{
  "d_model": 896,
  "d_mlp": 2368,
  "tie_embeddings": false,
  "steps": 2899
}
Each number is 128 + 24 x the weight over its row's rms, rounded and kept within 0 to 255. Layers, rows and columns count from 0. The size above them is the row's rms in percent of the matrix's.

# layer 2 attention value, 128x896, rms 0.0268, rows 30-44, columns 112-167
size [100 102 100 100  99  99 101 102 101 102  98 103 103 101 100]
[[122 120 152  76 107 128 152 177 188 152 146 138  98 123 129 116 126 165 140 130 149 113 116  76 153 111 139 163 132 100 117 114 127 144 117 166 155 101 119 112 115 116 155 135 130 109  82 162 141 146 123 144 112 137 165 152]
 [113  97 124 155 115  99 145 128 148 103 154 116 136 104 121 170 105 152 137  92 131 128 129 136 116 102  72  93 128 129 103 169 130 120 127 125  96 105 118 169 149 132  79 114 138 137 109 187 151 131  98 147 140  92 112 102]
 [111 133 114 140 111 138 131  85 142 122 171  92 121 123 149 106 102 149 116  96 149 112 119  87 117 134 116 156 151 136 144 115 137 150 133 141 126 156  86 147 113 136 138 175 141 110  80 104 212 134 122 141 122 178 141 115]
 [ 85 111 169 102 121 125 136  88 138 102 162 151  95 141 141 150 132  86 168 110 145 133 134 119 127 125 100 128 112 138 141 154 136 123 170 137 158 108 139 180 120  95 147 142 144 134 123 168 147 167 163 123 115 142 106  84]
 [121  99 121 155 140 159 137  87 142 134 100 125 102 133 145  70 147  79  91 160 107  97 130 115 138 119 126 133 143  71 102  85 112 110 145  74 154 128  83 168 141 113 178 174 127 100  77 128  84 106 125 128 120  83 132 119]
 [166 162 117 115 123 114 113 155  95 148 121 126 137  70 103 113 116 166 124 115 124  81 106 142 140 106 128 141 155 120 145 130 114 124 102 121  94 161 174 114 165 130 160 121 133 144 137 135 124 117 115 115 100 130 126 117]
 [139 122 117 124 109 136 100 160 115  87 144 193  89 133 133 131 124 139 134 145 181 141 132 143 132  95 137 127 105  90 232 127 111 136 160 163 134  82 109 119 126 137 192 104 127 136 174 162  90 142 104 164 152 124 140 131]
 [134 124 125 116 111 108 127 118  91 136 161 103 109  83 121 115 110 132  79 144 105 141 125 142 126 107 135 101  97 163 107 175 132 143 148 107 102 114  95 156 152  99 118 106  90 144 123 111  77 103 132 139 137 111 111 150]
 [138 117 101 117 135 145 132 115 115 124 124 131 128  87  91 149 152 121 156 114 100 119 134  74 139 128 130 114  79 148 118 125 129 136 131 143 127 105 110 125 112  97 148 121 144 120 140 128 125 128 126 130 110 117 158 152]
 [126 177 128  96  80 146 111 115 127 165 110  75 155  95 125 125 146 105 119 138 148 140 145 152 128  84  95 152 138 115  98 116 113 131 131 176 178 104 145 148 108 135 139 130 109 109 125  91 116 120 116 139 132 149 116 113]
 [115 127 131  81 100 125 113 148 111 135 101 115 115 126 135 110 151 151 135 140 120 117 114 129 107 111 155 144 134  75 126 146 115 149 145  98 153 101 137 126  70 125 118 107 128 151 131 123  94 124 153  97  98 130 147 137]
 [133 168  95 148 120 154 107 101  97 178 121 146  97 135 117 145 143 108 128 105  77 127 132 141 118  79 148 122  71 152 128 139 158 181 132 101 142 170 118 117 141 150  89 112  88 113 171 120 136 149  91 133 181 152 100 150]
 [169 138 159  99 101 192 133 152 114  67  90 146  89 147 145  99 192 140  98 136 129 152 155 101 128 170 119 142 151 147 156 128 141 124 113 122 153  84 150 121  67 134 128 127 127 142  94 141 129 119 122 128 159 143 162 148]
 [120 158 110 129 171  89 113 114 121 109 113 160  92 111  48 173 162 146  66 157 142 136 150 127 120 142 117 130 124  91 161 119 120 142 124  86 108 121 159 139 155 131 122 129 148 158  92 105 131 114 125 118 150 118 136 162]
 [118 158 129 115  96 129 187  88 151 110 170 136 130 124 110 150 127 112 111 148 105 102 115 143  95 123 141 159 118 106 142  88  54 161  88 131 140 135 136 144 108 118 131 145 100 167 136 108 137 152  87 178 133 122 159 144]]
# layer 2 attention output (transposed), 896x896, rms 0.0308, rows 30-44,158-172,286-300,414-428,542-556,670-684,798-812, columns 112-167
size [ 98 103  99  94  95  95  95 100 100  93  91 100  94  95  97  96  99  92  95  98  96  97  95  94  97  96 100 101  97  94  96  94 102  96  98 101  96 101  98  98  96  97  94  99  92 104 101  97 100  95 101 100  99  98  97 104 100 101 100 103 101 102 101 101 103 101 102 104 101 106 105 102  96 103  99 102  96 106 108 106 100 106 100 101 105 103 105 103 107  99 106 104 104 101 103 110 104 103 106 109 104 102 104 101  99]
[[171 164 140 165 107 109 120 159 145 127  96 127 156 151 135 130  77 152 112 121 110 156 175 132 175 172 101 120 138 159 138 128 126 134 117  94 154 111 130 170 123 144 113 114 166 148 131 145 119 138 135 152 143 140 115 120]
 [146  68 112 112 134  70 137 126 144 142 113 121 140 106 101  88 116 126 105 127 114 131 128  74 136 144 127 118  98  89 101 181 118 125 159 109 131 117 110 135 102 135 136 167 134 153 134  96  67 163 111 117 139 107 151  97]
 [106 142 148 141  95 138 163 134 113 148 146 123 135 124 124  99 136 158 100  93 118 143 131 125 135 146 129  97 157 125 170 131 132 143 133 127 122  84 136 137 112 135 104 177 106 122 106  82 128 129 179 170 100 118 170 133]
 [154 166 100 128  85 142 138 121 143 114 155 132 188 151 100 125 105 154 108 127 140 100 181  85 173 113  77  99 148 139 157 112 127  85  87  96 142 112 110 186 122 128 130 137 141 119 146 159 120 164 139 146 166 126 163 107]
 [189 146 173 110 136 106 152 104 105  70 108  89  79 125 146  77 150 158 144  81 109 140 160 129 178 110 137 127 125 107 124 144 139  99 141 103  99 105 118 141 141 149 149 122 142 131 131 121 149 134 111 158 127 143 131 127]
 [133 118 138 100 118 141 144 129 156 163 123  88 118 126 121 107 146 122 125  86 163 110  78  98 131 135 162 151  89 147 139 139 138 101 115 110 131 110 135 121 154 169  97 110 100 126 115 136 122 150  87 127 131 149 159  86]
 [141 160 112 108 130 153 142  85 144  96 159  88  80  65 133  90 115 160 115  82 146 137 124 135 106 120 182 141 135 140 162 152 127 103 123 121 120  96 100  95 125 140 138  84 148 170 136 132  71 116 153 100 104 108 118  80]
 [108 142  97 137 143 139 117 118 132 121 107 125  90 137 149 164 156 120 114  97 110 100 132 153 143 145 102 124 122  94  91 140 155 104 130 144 111 132  98 100 151 106 132 128 124 116 169 103 144 117 147 107 106 150  80  91]
 [138 106 157 103 149 100 157 143 175 147 154 141 103 130 123 153 121 129 138 157 131 143 141 117 108 105 121 150 161 100 124 146  47 126 119 123 203 151 152 146 139 155 109 158 111  90 179 138 108 142 138 115 109 148  89 180]
 [143 151 115 172 136 153 119 148  96  97 157 119 126 132 108  98 137 136  82  96 134 147 111 138 150  65 120 119  88  96 139 119  77 142 115 127 148 154 136  85 124 166 160 138 100 167 128 106 118 109 125 144 121 148 157 130]
 [ 97 159 175 124 147 115  93 175 148  96 138 125  81  91 118 125  94 170 150 109 178 149 165 161 130 107 105 161 154  96 123 122 137  95 145 102 116 132 125 115 142 138 148 134 147 152  96 136 144 111 118 128  97 118 164 159]
 [120 110 100  91 131 121 137 166 145 114  92  81 118 131 137 131 102 109 121 142 129 124 145 110 141 122 131 113 142  92 142 177  76  89 114 183 169 163 169 122 141 142 100 132 153 150 121 112 103  98 132 101 148 103  98 140]
 [116 121 137  84 131 161 167 130 148 102 167  72 147 153 161 125 132 128 130 141 129  96 167 141 140 131 129  69 139 103  87 125 173 130 109 116 103 130 125 158 145 170 109 103  88  94 136 113 150 107 143 141 118 113 126 133]
 [ 80 171 146  92 120 177  95 140 145 161 117 150 122 150 109 163 128 120 144 119  95 142 132 125 152 154 128 148 135 103  94 141 137 160 131 119 127 133 133  96 181 127 182 114 145 156 135 140 116 145 130 148 134 115 145 140]
 [158 141 166 108 122 152 146 156 139  95 130 126 154 133 125 146  97 112 121 167 168 177 134  74 165 127 143 118 141  97 162 136 126 146 143 178 186 117 182 129 110 152 164 103 127 158 153 136 111 130 135 146 124 113 143 111]
 [148 123 134  88 132  98 146 137 156 119  92 162 133 113 121 145  83 121  96 108  72 150 155  93 141 142 134 143 113  92 114 102 139 125 196 113 128 133 143 134 125 114 120 147 104 186 115 206 151 103  94 101 112 138 109 114]
 [126 153 116  71 112 118 164 119 104  80 118 137 136 166 119 149 112 137 139 110  74 115 116 115 117 104 137 136  81 105 139  95 118 131 114 127  75 139 116 107 140 112 131 132 144 131 130 129 122 162 129 132 100  86  91 157]
 [ 70 179 145 105  99 134 109 143 108 102 104 143 128 103 152 123 170  95 113 128 150 106 103 161 156 105 154 106 140 137 118 105 134 119 134 142 122 113 154 168 149 135 161 156 162  94 140 128 152 132 100 120 115 112 165 162]
 [105 160  80 104 137 139 145 164  90 155 114 142 131 123 131 158 117 119  87 140  82 167 121 123 126 111 148 145 116 158 119 124 109 143 100 120  99  84 125 105 139 132 159 119 115 139 122 104 153 143 106 132 113 139 113 113]
 [125 138  95 126 101 100 121 126 134 153 109 167 137 146  90 130 121 163 129 149 137 129 130 128 152 154 148 129 138 111 159 129 155 187 122 136 108 151 130 132 164 129 113 124 121 130 121 123  92 114 163 137 116 171 145 128]
 [137 131 115 110 116 143  91 132 133 110 111 142 101 140 167 179 143  96 125 142 143 113 117 120 152 113 104 125 128 170 134 120 143 147 119 111 123 122  94 166 129 133  96  94 154 119  90 119 144 135 159 150 135 120 105  98]
 [135 126 130 121 168 135 152 127 147 165 108  95 117 134 137 126 128  99 146 128 106  96 112 183 141  97 129 135 137  89  74 133 125 144  71 147  97 135 143 110 118 119 157 159  65 137  77 136 135  68 110 146  85 120  94 117]
 [119 141 168 123 129 176 135 124 141 129 172 127 102 101 177 134 129  93 150 183 125  88  95 112 132 114 111 181  84 124 119 150 133 153  89  80 162 168 146 171 169 113 120 100 178 117 187 107 173 145 167 125 123 115 113 117]
 [116  99 147 132 130 135 100 128 160 141 121 139 163 134 112 169 103 121 128 142 131 125 111 123 169 111 122 155 134  98 141  86 141 107 147 165 128 123 103 143  86 140 128 158 124 107 111  97  92 145 107 152 134 131 102  96]
 [119 141 106 123 134 167 128 123 150 137 132 177 112 112 110 130 126 160 113 118 121 114 118 116 131 131 145 132 143 113 102 134 130 150 141 106 132 129 164 172 169 117 134  73 121 178 132 108 102 179 108 107 136 111 180 142]
 [109 107  80 104 112 143 110 134 144 138 112 120 133 121 119 159 103 168 147 174 102  98 121 111 145 158 146 166 102  95 123 125  93 129  89 146 144  82 135 103 132 122 162 128 109 175 142 142 176 122 102 104 167 131 142 134]
 [137 195 139 143  95 110 147 140 107 147 175 139 149 138 129 113 175 146 143 115 167 148 165 136 116  75 107 126 132 136 128 117 109  76 177 117  91 145 144  70 148  92 138 114  91 174 122 123 102 112 134 140 130 125 118 114]
 [170  97 131 141 131 169 128 112 147 159 114 150 120  84 144 121 115 156  96 122 167 167 122 108 112 132 139 133  97  77 107 147  70 144  65  76 105 128 129 118 142  98 195 108 144 110 163 138 157 124 146  87  99 113 143 124]
 [141 123 119 138 114 122 141 143 184 118 124 120 150 201 114 139  98 138 136 145 143 122 140 124 130 121 154 163 114 133 159 103 104 159 171 112 182 169 125 104  93 115 190 117 149  72  93 115 140 159  97 130 120 139 135 110]
 [124 127 139 135 101 114 104 114  90 134 112 138 118 117 131  88 153 131 150 152 124 123 169 115 138 170  82 161 119 109 145 140 121 172 145 129 102 140 101 139 101 122 125 107 104 119 122 156 157 182 110 109 125 110  98 115]
 [161 159 139 112 136 131 127 117 138 153 132 156  83  91  93 159  93 132 167 119 153 106 103 121 137 122 147 120 121 162 152 144 178 144 115 152 127 159 110  94 115 168 122 117 134 133 135 135 123 140 153 100 152 144  92 145]
 [146 132 101 119 124 121  82 176 173 115 177 106 147 111 128  92 120  94  92 114 115 142 129  85 130 114  98 145 150 142 127  88 159 107 128 126 176 117 144 159 127  95 155 150 137 174 158 176 147 110 162 192 102 150 159 144]
 [137 105 124 122 146 120 100 124  99 118 144 127 119 136 112 106  81 163 161 147 125 127 118 180 100 137 150 137 133 136 171 128 132 158  97 102 137 109 113  90 141 157  82 128 106 105 147 163 176 121 137 137 164 124 155 115]
 [173 129 125 165 122 106  98 159 142 124  84 131  90 134 134  84 137 117 117 159 157 115  94 133 117 172 108 121 130 122 134 116 127 127 144 139  91 133 105 113 130 127 143 106 135 117 146 134 152  95 140 138 136 134 144 164]
 [125 140 111 158 129 156 159 134 115  84 141  98 165 147 110 128 133 152 127 132 151 116 131 155 126 167  98 111 168 138 142  96 106 144 156 135 151 146 124 143  93 131 100 149 164 122 169 128 117 108 104 119 174 123 143 107]
 [149 139 104 100 136 125 137 159 139  96 112 147 160 128 148 145 111 129 175 113  91 125 116 109 106 110 169 133 168 108 151 103 100 112 162 129 141  95 126 108 118 135 115 107 116 171  99  87 128 140 146  88 128 151 146 181]
 [116 143 159 150 148 121 141 122 126 145 121  79  94 109 119 116 156 134 142 126 141 120 144 118 124 111 127 110 154 140 150 128 113 122 129 130 155 135 114 126 143 156 134 104 177 137 153 125 156  97 125 131 128 136 111 181]
 [140 104  81 143 127 149 132 135 103 139  89 155 138 163 117 132  98 120  99 126 124 134 132 121 167  79 143 126 114 136 120 129  81 118 125 151 110 171 101 143 118 139  80  99 127 139 167 119 126  63 131 111 147 131 141 128]
 [165 114 132 106 116 121 111 114 126 145 128 138 119  92  96 134 150  88 134 118 114 113 117 134 136 125 154 121 169 170 116 105 133 115 179  86 121 124 149 105 130 103 132 127 116 141 139 112 123 183 134 118 135 162 107 123]
 [151 151  56 113 109  56 154  73 140  70 145 108 129 145 126 108 114 137 165 138 135 113 153 144 120 107 119 139 109  92 163 110 169  64 108 117 151 131  95  90 105 179 109 160 160 125  86 100 115 138 121  96 118 107 150 135]
 [184 153 206 129 150 102 109 113 121 153 114 113 120  96 123 131 140 135 126 132 135 150 123 166 114 167 146 105 146 118 142 142 110 107 107 151 161 100 131 112 128 122  91 172 109  76 142 106  99 129 143 142 109 140 139 148]
 [149 123 136 107  82 155 113 172 143 113 132 153 110 123 101 115 122 136 133 158 117 173  89 132 108 177 136 112  94 166 128 143 108 167 133 126 156 141 110 141 126 114 107  94 126  74 147 126 101 115 107 114  74 150  74 130]
 [ 99  98 120 102 105 141 154 122 134 114 156 140 125  88 145 149 106 113 171 137 113 123 128 108 133  99  94 113 113 142 107 141 125 126 114 100 145  86 135 119 113 101 157 120 129 123  95 102 119 110 114 136 161 136  94 152]
 [120  77 134 153  92 129 122 108 130 137 105 122 125  84 123 118  95 172  91 132 149  97  80 140 155  88 115 141 145 106 131 108 186  98 131 174 125 132 147 144 149 126 138  89 142 132 173 150 110 121  90 127 154 137 109 130]
 [168 109 137 142 149 117 165 159 135 123 129 109 143 137 165 151 154 128 111 118  92 118 155 156 121 141 170 128 174 146 119 150 117 127 108 155 113 130 158 135 127 151 149 139 146 124 138 106  92 135  85 170 105 134 116 109]
 [141 139 191 145 130 146 157 131 134 109 100 104 161 127 145 158 133 121 131 142 166 117 104 115  87 132 138 143 175 107 148 119 127 131 139 130 113  93 184 153 110 141 119 145 142  87 128  64 139  96 123 144 166 109 130 126]
 [114 139 104 133  87 125  82 114 117 132 125 128 154  95 130  96 131 183 124 116 155 169 113 167 144 149 172 113 125 116 149 156 113  93 143 128 124 135 133 115 151 143 130 122  70  96 144 133 146  97 173 138  77 150 126 153]
 [112 143 127 141 147 134 104 125 140 159  92 133 144 133 161 144 139 149 170 130  85 124 151 170 122 173 127 162 120 135 119 158 114 132 154 114 116  97 120 159  71 114 155 101 101 121 144 160 102 150  85 123 129 110 141 127]
 [128 121 102 151 199 153 159 205 102 144 150 103  98  96 156 153 157 152 146 171 109 131 150 140  88 114 151 184 122 124 151  90 116 119 122  88 145  99 180 135 160 125 136 149 114 146 145 104 111 132 110 121 105 105 154 160]
 [126  95 125 141 141 157 119 138 115  99 152 141 155 119 107 173  84 157 128 137 137 118 121 146 127 142 148 142  95 121 118 174 119 103 137 115 149 117 135 163 147 132  83  88 104 104 136  85 167 151 159 119  71 131 124 171]
 [142 109 122 131 140 170 118 173 139  69 142 146 127 127 120 117  85 131 131 115  93 141 100 131 143 146 131  89 122 122  59 113 146 146 152 124  88 125 147 119 114 138 205 130 145 148 118 137 175 162 117 127 109 192 119 116]
 [ 74 136 139 106 137 117 103 110 106 134 108 154 169 126 145 111 129  82  68 118  95 113 132 115 119 140 113 148 159 141 113 150 148 137 120 104 110 132 130 170 111 144 108 126 132  95 123 164 128 123 172 122 165 156 154 132]
 [137 153 110 120 123 120 106 130 116 173 131 107 175 155 144 132 112 148 191 137 149 159 179 110 155 205 112 148 158 131 100 125 115 141 172 169 158  99 110 130 118  96 140 192 150 112 113 148 127 174 146 137 150 140 130 137]
 [105 119 147 138 160 136 152 109  89  91 117 130 150 175 130 107 109 147 127 111 154 128  96 159  84 151 146 136 132 127 134 158 116  95  78 151 126 139 121  95 107 147 162 114 124 123 118 109 137  84 128 129 172 113 153 102]
 [134  60 112 113 158  92 130 140 136 109 172 159 154 141 109 132 126 136 122 143 125 101 174 104 122 116 125 120 128 112 155 166 104 137  94 173 118 120 135 130 129 121 139 104 148 117 175 140 154 142 123  98 135 156 115 107]
 [ 98 105 148 154 140 136 132 120 125  86 175 164 125 145 128 169  88 141 110  96 107 115 151 125 151 153 122 133  99 111 113  86 148 138 102 141  68 179 167 104 158 163 139 128 140 107 130 159 122 116 144 149 125 142 148 108]
 [112 132 135 184 162 122  99 143 118  93 112 118 165 120 141 109 135 160 138 153 103 120 109 141 146 123 145 137 119 108  85 106 136 125 120 134 126 114 126  93 142  84 136 114 110 161 114 119 130 103 107 101 134 146 133  75]
 [101 119 123 141 124 114  77 111 134 132 135 143 147  59 149 101 126 162  85 147 128 100 110 149 112 112 128 103 144 190 147 181 143 139 178 119 108  90 127 123 105 129  86 117 119 104 134 141 115 157 157 160 112 130  82 107]
 [ 88 177 194 138 112 128 158 158 101 108 143 137 126 131 144 120 105 109 132 136 138 168 129 144  89 132 119 139 114 151 120 162  91 170 104 100 121 112 132 112 119 102 127 138 146 120 133 124 114 102 121 128 159 159 122 144]
 [102 116  93 162 122 128  89 126 161 129 112 152 110 152 150 155 130 155 135 105 129 106 106 134 118 105 158 135 101 176 124 156 141 125 109 161 105 153 137 121 120 106 116 137  76 157 140  98 117  51 112 143 110 117 102 140]
 [120 154 124 137 155 138 105 106 104 146 126 143 135 136 137 134 121 120 120 130  87 137 159 144 126 142  96 158 104 135 118 147 110 120 127  89 139 137 133 134 113 103  95  88 106 135 138  91 105 132 128 134 142 101 150 133]
 [113 177 138 122 156 130 138 142  89 161 153 143 107 122 129 113 128 156 125 140 127  85 131 123 120 158 142  96 143 165 125 127 175 177 111 148 124 133 149  92 101 100 140 115 106 112 124 108 129 150 126 131 111 113 123 156]
 [167 136  66 130 151 147 174 150 175 116 147 114 151 155 131 142 116 109  96 163 146 143 123 121 131  78 114  87 106 123 140 114  64 140 150 150 105 162 138 108 152 142 153  90 142 109 132 102 104 124 137 133 146 132  85 136]
 [137 127 136 161 105 146 101 113 207 119 105 152 136 113  94 124 176 106 138 154 163 120 157 101 159 162 144  95 138 171 179 153 135 144 121 186 122 132 137 134 110 113 135 141 101  88 141 131 169 132 150  89 133 102  95 158]
 [109 146 157  98  98 124 108 163 162 156  93 123  52 140 163 123 142 132 125  86 118 179 144  96  87 108 101 109 124 142 149 126 144 146 151 116 136 141 132 139  90 151 102  93 105 124 156 132 136 103 131  64 118 125 126 126]
 [ 88 131 149 105 149 140 154 114 138 142 163  62 116 124 164 151 118 139 179 108 123  84 126 132 163 109 139 151 104 132 133 120 122 110 121 128 126 189 117 131 137  91 136 108  87 124 147 139  94 111 128 143 127 124 138 133]
 [136 112 144 160 125 125 127 131 128 139 120 155 150 117  97 116 125 109  98 111 129 152 135  78  84 173 144 112 133 166  46 110 115  71 162 150 139 120 190 167 132 160 153  96  89 171 161 101 171 137 102 170 104 107 112 150]
 [147 147 196 157 140 108  93 123 113 103 109 130 143 119  81 126 115 162 130 165 133  95 172 131 134 109 144 117 128 133 117 125 125 119  94 121 182 125 167 114 157  91 127 123 169 114  80 123 192 157  98 135  88 163 128 152]
 [123 108 117 149 122 123 117 119 115 116 141 128 138 122 163 154 183 124 121 123 148 125  59 174 109 124 119 162 116 117  95 158 121 127  93 134 125 155 146 102 164 120 132 121 139  95 115 118 144  77 137 103 144 115 134  93]
 [150 156 119 126 108 117 109 123 117 152 126 141  83  97 130 122 139  87 124 131 114 142  96 163 159 147 111 110 159 141 114 107 104 124  99 118 118 139 129 105 146 147 111 162 154  96 133 166 112 118 132 148 165 122 128 118]
 [171 137 118 135 157 125 168  73 116 155 177 151 103 121 124 109 150 108 192 115 119 144 152  75 109  80 110 107 146 152 173 145 190 123 127 139 156 147 141 152  79 108 138 124 138 147 164 136 107  85 119 107 142 133  95 140]
 [187  87 124 113 155 136 138 133 154 138 147 119 112 169 110 171 125 137 102 151 130 130 109 170 108 143  86 115 136  61 117  91 130 135 106 128 133 125 124 150 144 135 125 209 123 138  94 140 122 150 162 149 122 111 116 150]
 [124 154  92 120 127 134 161 105 154 148 134 108 111 153 101 121 133 102 152 118 123 150 144 116 120 115 111 143 134 135 155  65 152 158 117 137 115 165 118 161 180 110 111 162 108 141 130 130 129 130 127 117 109 143 156 128]
 [132 147 142 114 134 153 100 100 125 141 143 129 138 107 119 143 180 123 117 133 167 146  98 110 104 105 101 139 111 100 118 120 119 124 114 120 108 141 106 168 113 165 101 105 111 143 143 107 142 151 103 157 124 138 158  89]
 [165  84 177 139 111 163 147  95 139 157 125 142 113  97 140 112 141 145  84 131 139 141 152 115 169 147 114 158  99 128 121 130 175 130 191 127 124 137  84 133 157 139 129 119 144 121 167 128 117 110  89 150  98 144 151 137]
 [145 113 141 102 125 134 118 108 156 138 135  98  73 136 160 144 130  96 153 105 122 108  87 164 137 135 143 109 133 152 152 118  94 131  91 141 167 143 117 116 111 123 124 115 155 133  97 122 162 100 102 144 117  90 149 185]
 [142 127 147 161 136 124 130 140 133 110  86  96 143 144 152 167 119 113 151 150 128 120 104 172 120 105 146 137 126 127  91 101 149 110 136 155 138 132 110 163 131 172 130  94 116  88 135 128 104 136 154 106 120 162 123 170]
 [102 147 111 117 105 122 127 150 127 103 189 163  95 109 145 131 108 130 111 114 121  86 159  78 127 147 115 119 161 127  86 109 140  88 131 134 128 111 117  71 158 110 130 149 135 140  96 126  99 116 123 133 103 149 108 115]
 [103 149 122  91 126  73  84  84 149 175 136 175 155 149 134 111 116 124  54 153 130 118 145 116 147 150 127 104 131 121 134 146 149 126 113 117 151 154 116 108 102 140 109 133 135 143  75 115 114 122 144 141 153 150 122  65]
 [129 107 135 108 148 138 106 127 126 123 118 123  96 155  83 144 160 136 139 130 154 140  58  99 135 116 104 141 138 146 110 125 146 151 108 130 132 105 160 140 114 126 130 180 129 128 156 122 152 143 117 137 123 119 140 119]
 [150 132 151 116 137 122 151  85 106 174 119  74 149 106 129 112 123 115 106 125 163 110 112  71 139 138 103 134 174 112 148 123 126 153 113 113 165  98  97  95 143 151  84 159 126 136 158 125 180 113  92  95 137 133 141 102]
 [135 100 139 151 117 137  90 112 152 125 158 198  86 112 135 129  84 131 123 157  70 122 134 201 125 189 129 126 105 128 156 118 136 128 127 144 141 136 114 146 138 117 132  90 145 165 116 132 135 130 144  99 106 108 138 165]
 [ 89 126 120 150 142 106  99  86 116 133  83 129  95 121 114 126 126 156 108  97 119 139 132 134  90 156 109 132 151  84 111  61 108 106 155 131 117 116 142 147 148 128 151  88 134 125 124 156 151 128  78 142 125  88 129 139]
 [140 146 119 155 151 141 138 145 131 164 112 105 127 139 136 108  62 153 117 131 165 117 182 104 163 110 108 178 114  97 135 100 107 157 124  98 118 106 162 147 163 128 140  99 156 131 123 139 140 144 128 121 104 163 138 108]
 [132 131 160 143 135 141 152 114 101 165 147 100 143 114 108 169  77 154 153 152  80 146 129 156 136 126 129 145 155 140  89 151 151 107 113 126 139 132 112 146 108 107  85 125 144 110 139 190 138  96 134 141 137 119 121 116]
 [150 118  99 113 115 142 110 164 103 136 115 135 174 158 152 123 121 126 113 110 112  94  92 150 115 179 152 104 111 185 100 118  57 132  98 114 123 178 128 161 123 127  95 127  86 137 100 112 133 101 123 121 155 104  87  96]
 [ 74 143 153 131 131 139 146 119 141 100 160 103  99 104 117  96 142 132 108 126 104 180 189 130 119 140 139 169 142 197 107 109 119 100  98 162  98 144 145 117  84 132 160 141 123 116 142 147 149  95 122 125 146 102 157 129]
 [158 123 183 148 158 155 151 145 101 145 147 141 154 146 127 127 128 139 147 112 110  92 150 135 137 172 107 146 142 114 140 131 129  61 153 112 141 133 117 122 200 105 118 130 183 134 155 123 140 161 145 126 141 104 150 108]
 [150 129 149 184 147 145 114 140 126  89 144 150 111 108  97 102  96 141 127 110 108 163 141 114 108 148 167 103 146 122 121 124  90  96 134 183 115  96 116 142  84  89 140  86 105 128 156 122 140 134 133  83 108 102 100 123]
 [109 119 122  99 160 131 115 103  47 105 137 142 155 134 112  93  95  93 155 145 173 163  98 106 125 141 153  87 173 102  74 113 130 141 129  99 164 152 103 124 150 104 129 131 132 137 115 132 138 139 168 159 169 126 121 145]
 [129 134 121 107  74 133  87 175 116 135 114 176 132 137 111 122 172 132 133 173 100 138 140 115 112 125 128 116  89 120 155 116 129 115 150 114 112 137 158 167 143 159 148 120 159 128 146 143 136 106 153  76 131 122 136 105]
 [ 89 107 114 114  79 170 149 145 143  92  82 141  93 119 124 165 119 155 140 160 131 149 164 104 119 120  96  98 101 147 138 113 121 127 121 119 112 112 154 108 118 146 123 139 147 141  82 149 138 112  58 107 168 134 108  88]
 [159 124 162 118  83  94 103  89 109 119 107 133 166 143 105  90 147 116 172 126 151 141 148 136 105 124 147 143 142 124 134 103 159 146 124 176 140 130  86 138 103 155 122 145 132 132 108  87 120 125 185 140 144 117 133  84]
 [100  96 161 114 137 140 131 107 101 163 141 116 106 162 144 141  90 118 155 116 139 151 132 171  80 121 123  94 116 125 116 124 128 112 118  82 112 120 107 157 128 108 134 115 138 170 144 123 152 130 113 141 125 176 105 120]
 [121  93 111 128 145 136 133  76 140 100  97 136 131 129 165 129 130  98 133 138 128 100 143 147 123 129 106 117 179 125 125 140 109 123 159  96 156 121 126 118 106 121 152 122 164 157 119 114 126 109 124 100 139 102 129 101]
 [100 138 106 132 129 145 143 109 120 122 139 136 103 152 106 100 161 180 104 111 129  96 146 125 110 144 114 172 127 138 137 128 119 117 122 101 143 138  80 110 132 119 137 123 134 140 157 139  74 123  83 119  71 132 139 119]
 [124 132 101 107 100 139 176 150  88  92 111 181  79 149 100 158 147 114 146 111 132 147  67 120 160  94 133 160 123 104 133 114 109 160 100 125 131 103 125  77 143 139  77 151 122  73 142  98  90 130 135 186 119 118 129 133]
 [ 70 100 119 103 120 154 169 116 134 107 120 141 128 118 151 123 139 139 106 123 117 176 131 131 121 140 169  99 111 143 170 153 126 161 174 144  77 125 125 144 127 152 106 132 138 103 128 100 105 105 135 105 150 152  96 148]
 [192  90 141  82 123 127 147 129 154 115 150 123 135  91 119 126 180 143 112 159 139 103 128 127 123 137 160  68 146 133 152 146 137 118 121  93 128 151 138 145 134 126 126 145 149 146 125 158 112 137 139 124  99 113 139 149]
 [118 155 154 171 134 160 158 125 119 123 111  87 156 165 122  72  93  66 110 120 154 162 114 125 101 150 105 126  88 110 105 158 145 130 158 151 136 120 120 119 123  93  96 122 111 103 149 116 139  81 126 124 128 108 134 112]
 [112 175 135 143 105 135 155 107  78 143 106 122 137  94 161 100  97 122 104 116 125 174 151 131 100 138  92 169  98 137 103 122 128 165 145 128  89 102 156 141 147 142 164 115 112 155 125  72  98  95  98 145 140 115 125 120]
 [ 96 120 116  92  67 131  82 121 127 169 102 119 123  77 150 112  61 140 142 132 146  58  87 107 125 137 126 150 122 125 123 153  94 152  91 183 161 125  74 170 125 155 161 113 150 128 108  77 120 148 125 155 153 101 122 112]
 [165 163 124 118 139 161 107 176  78 101 113 105 119 146 134 134 166 134 136 116 117 119 118 144 137 113  97 116 181 154  91  95 145 101 141 122 124 108 140 109 116 140 154 124 111 136 156 128 156 129  75 111 130 118 138 137]
 [128 112 101 110 146 149 111 111 103 122 122 184 128 154 155 103 166  97  86 137 176  81 121 111 132 124 116 116 119 122  89 118 133 124 119 111  85 118 114 123 145  95 122 148 138 149 103 119 158 166 138 126 152 137 145 161]
 [122 146 151 108 118 139 135 132 135 129 140 164 140 140 123 130 113 137 138  84  90 136 110 113 111 152 160 114 128  94 173 116  73 145 118  84  85 121 117 168  98 110 115 123 179 154 157 116 155 107 110 130 110 158 100 108]]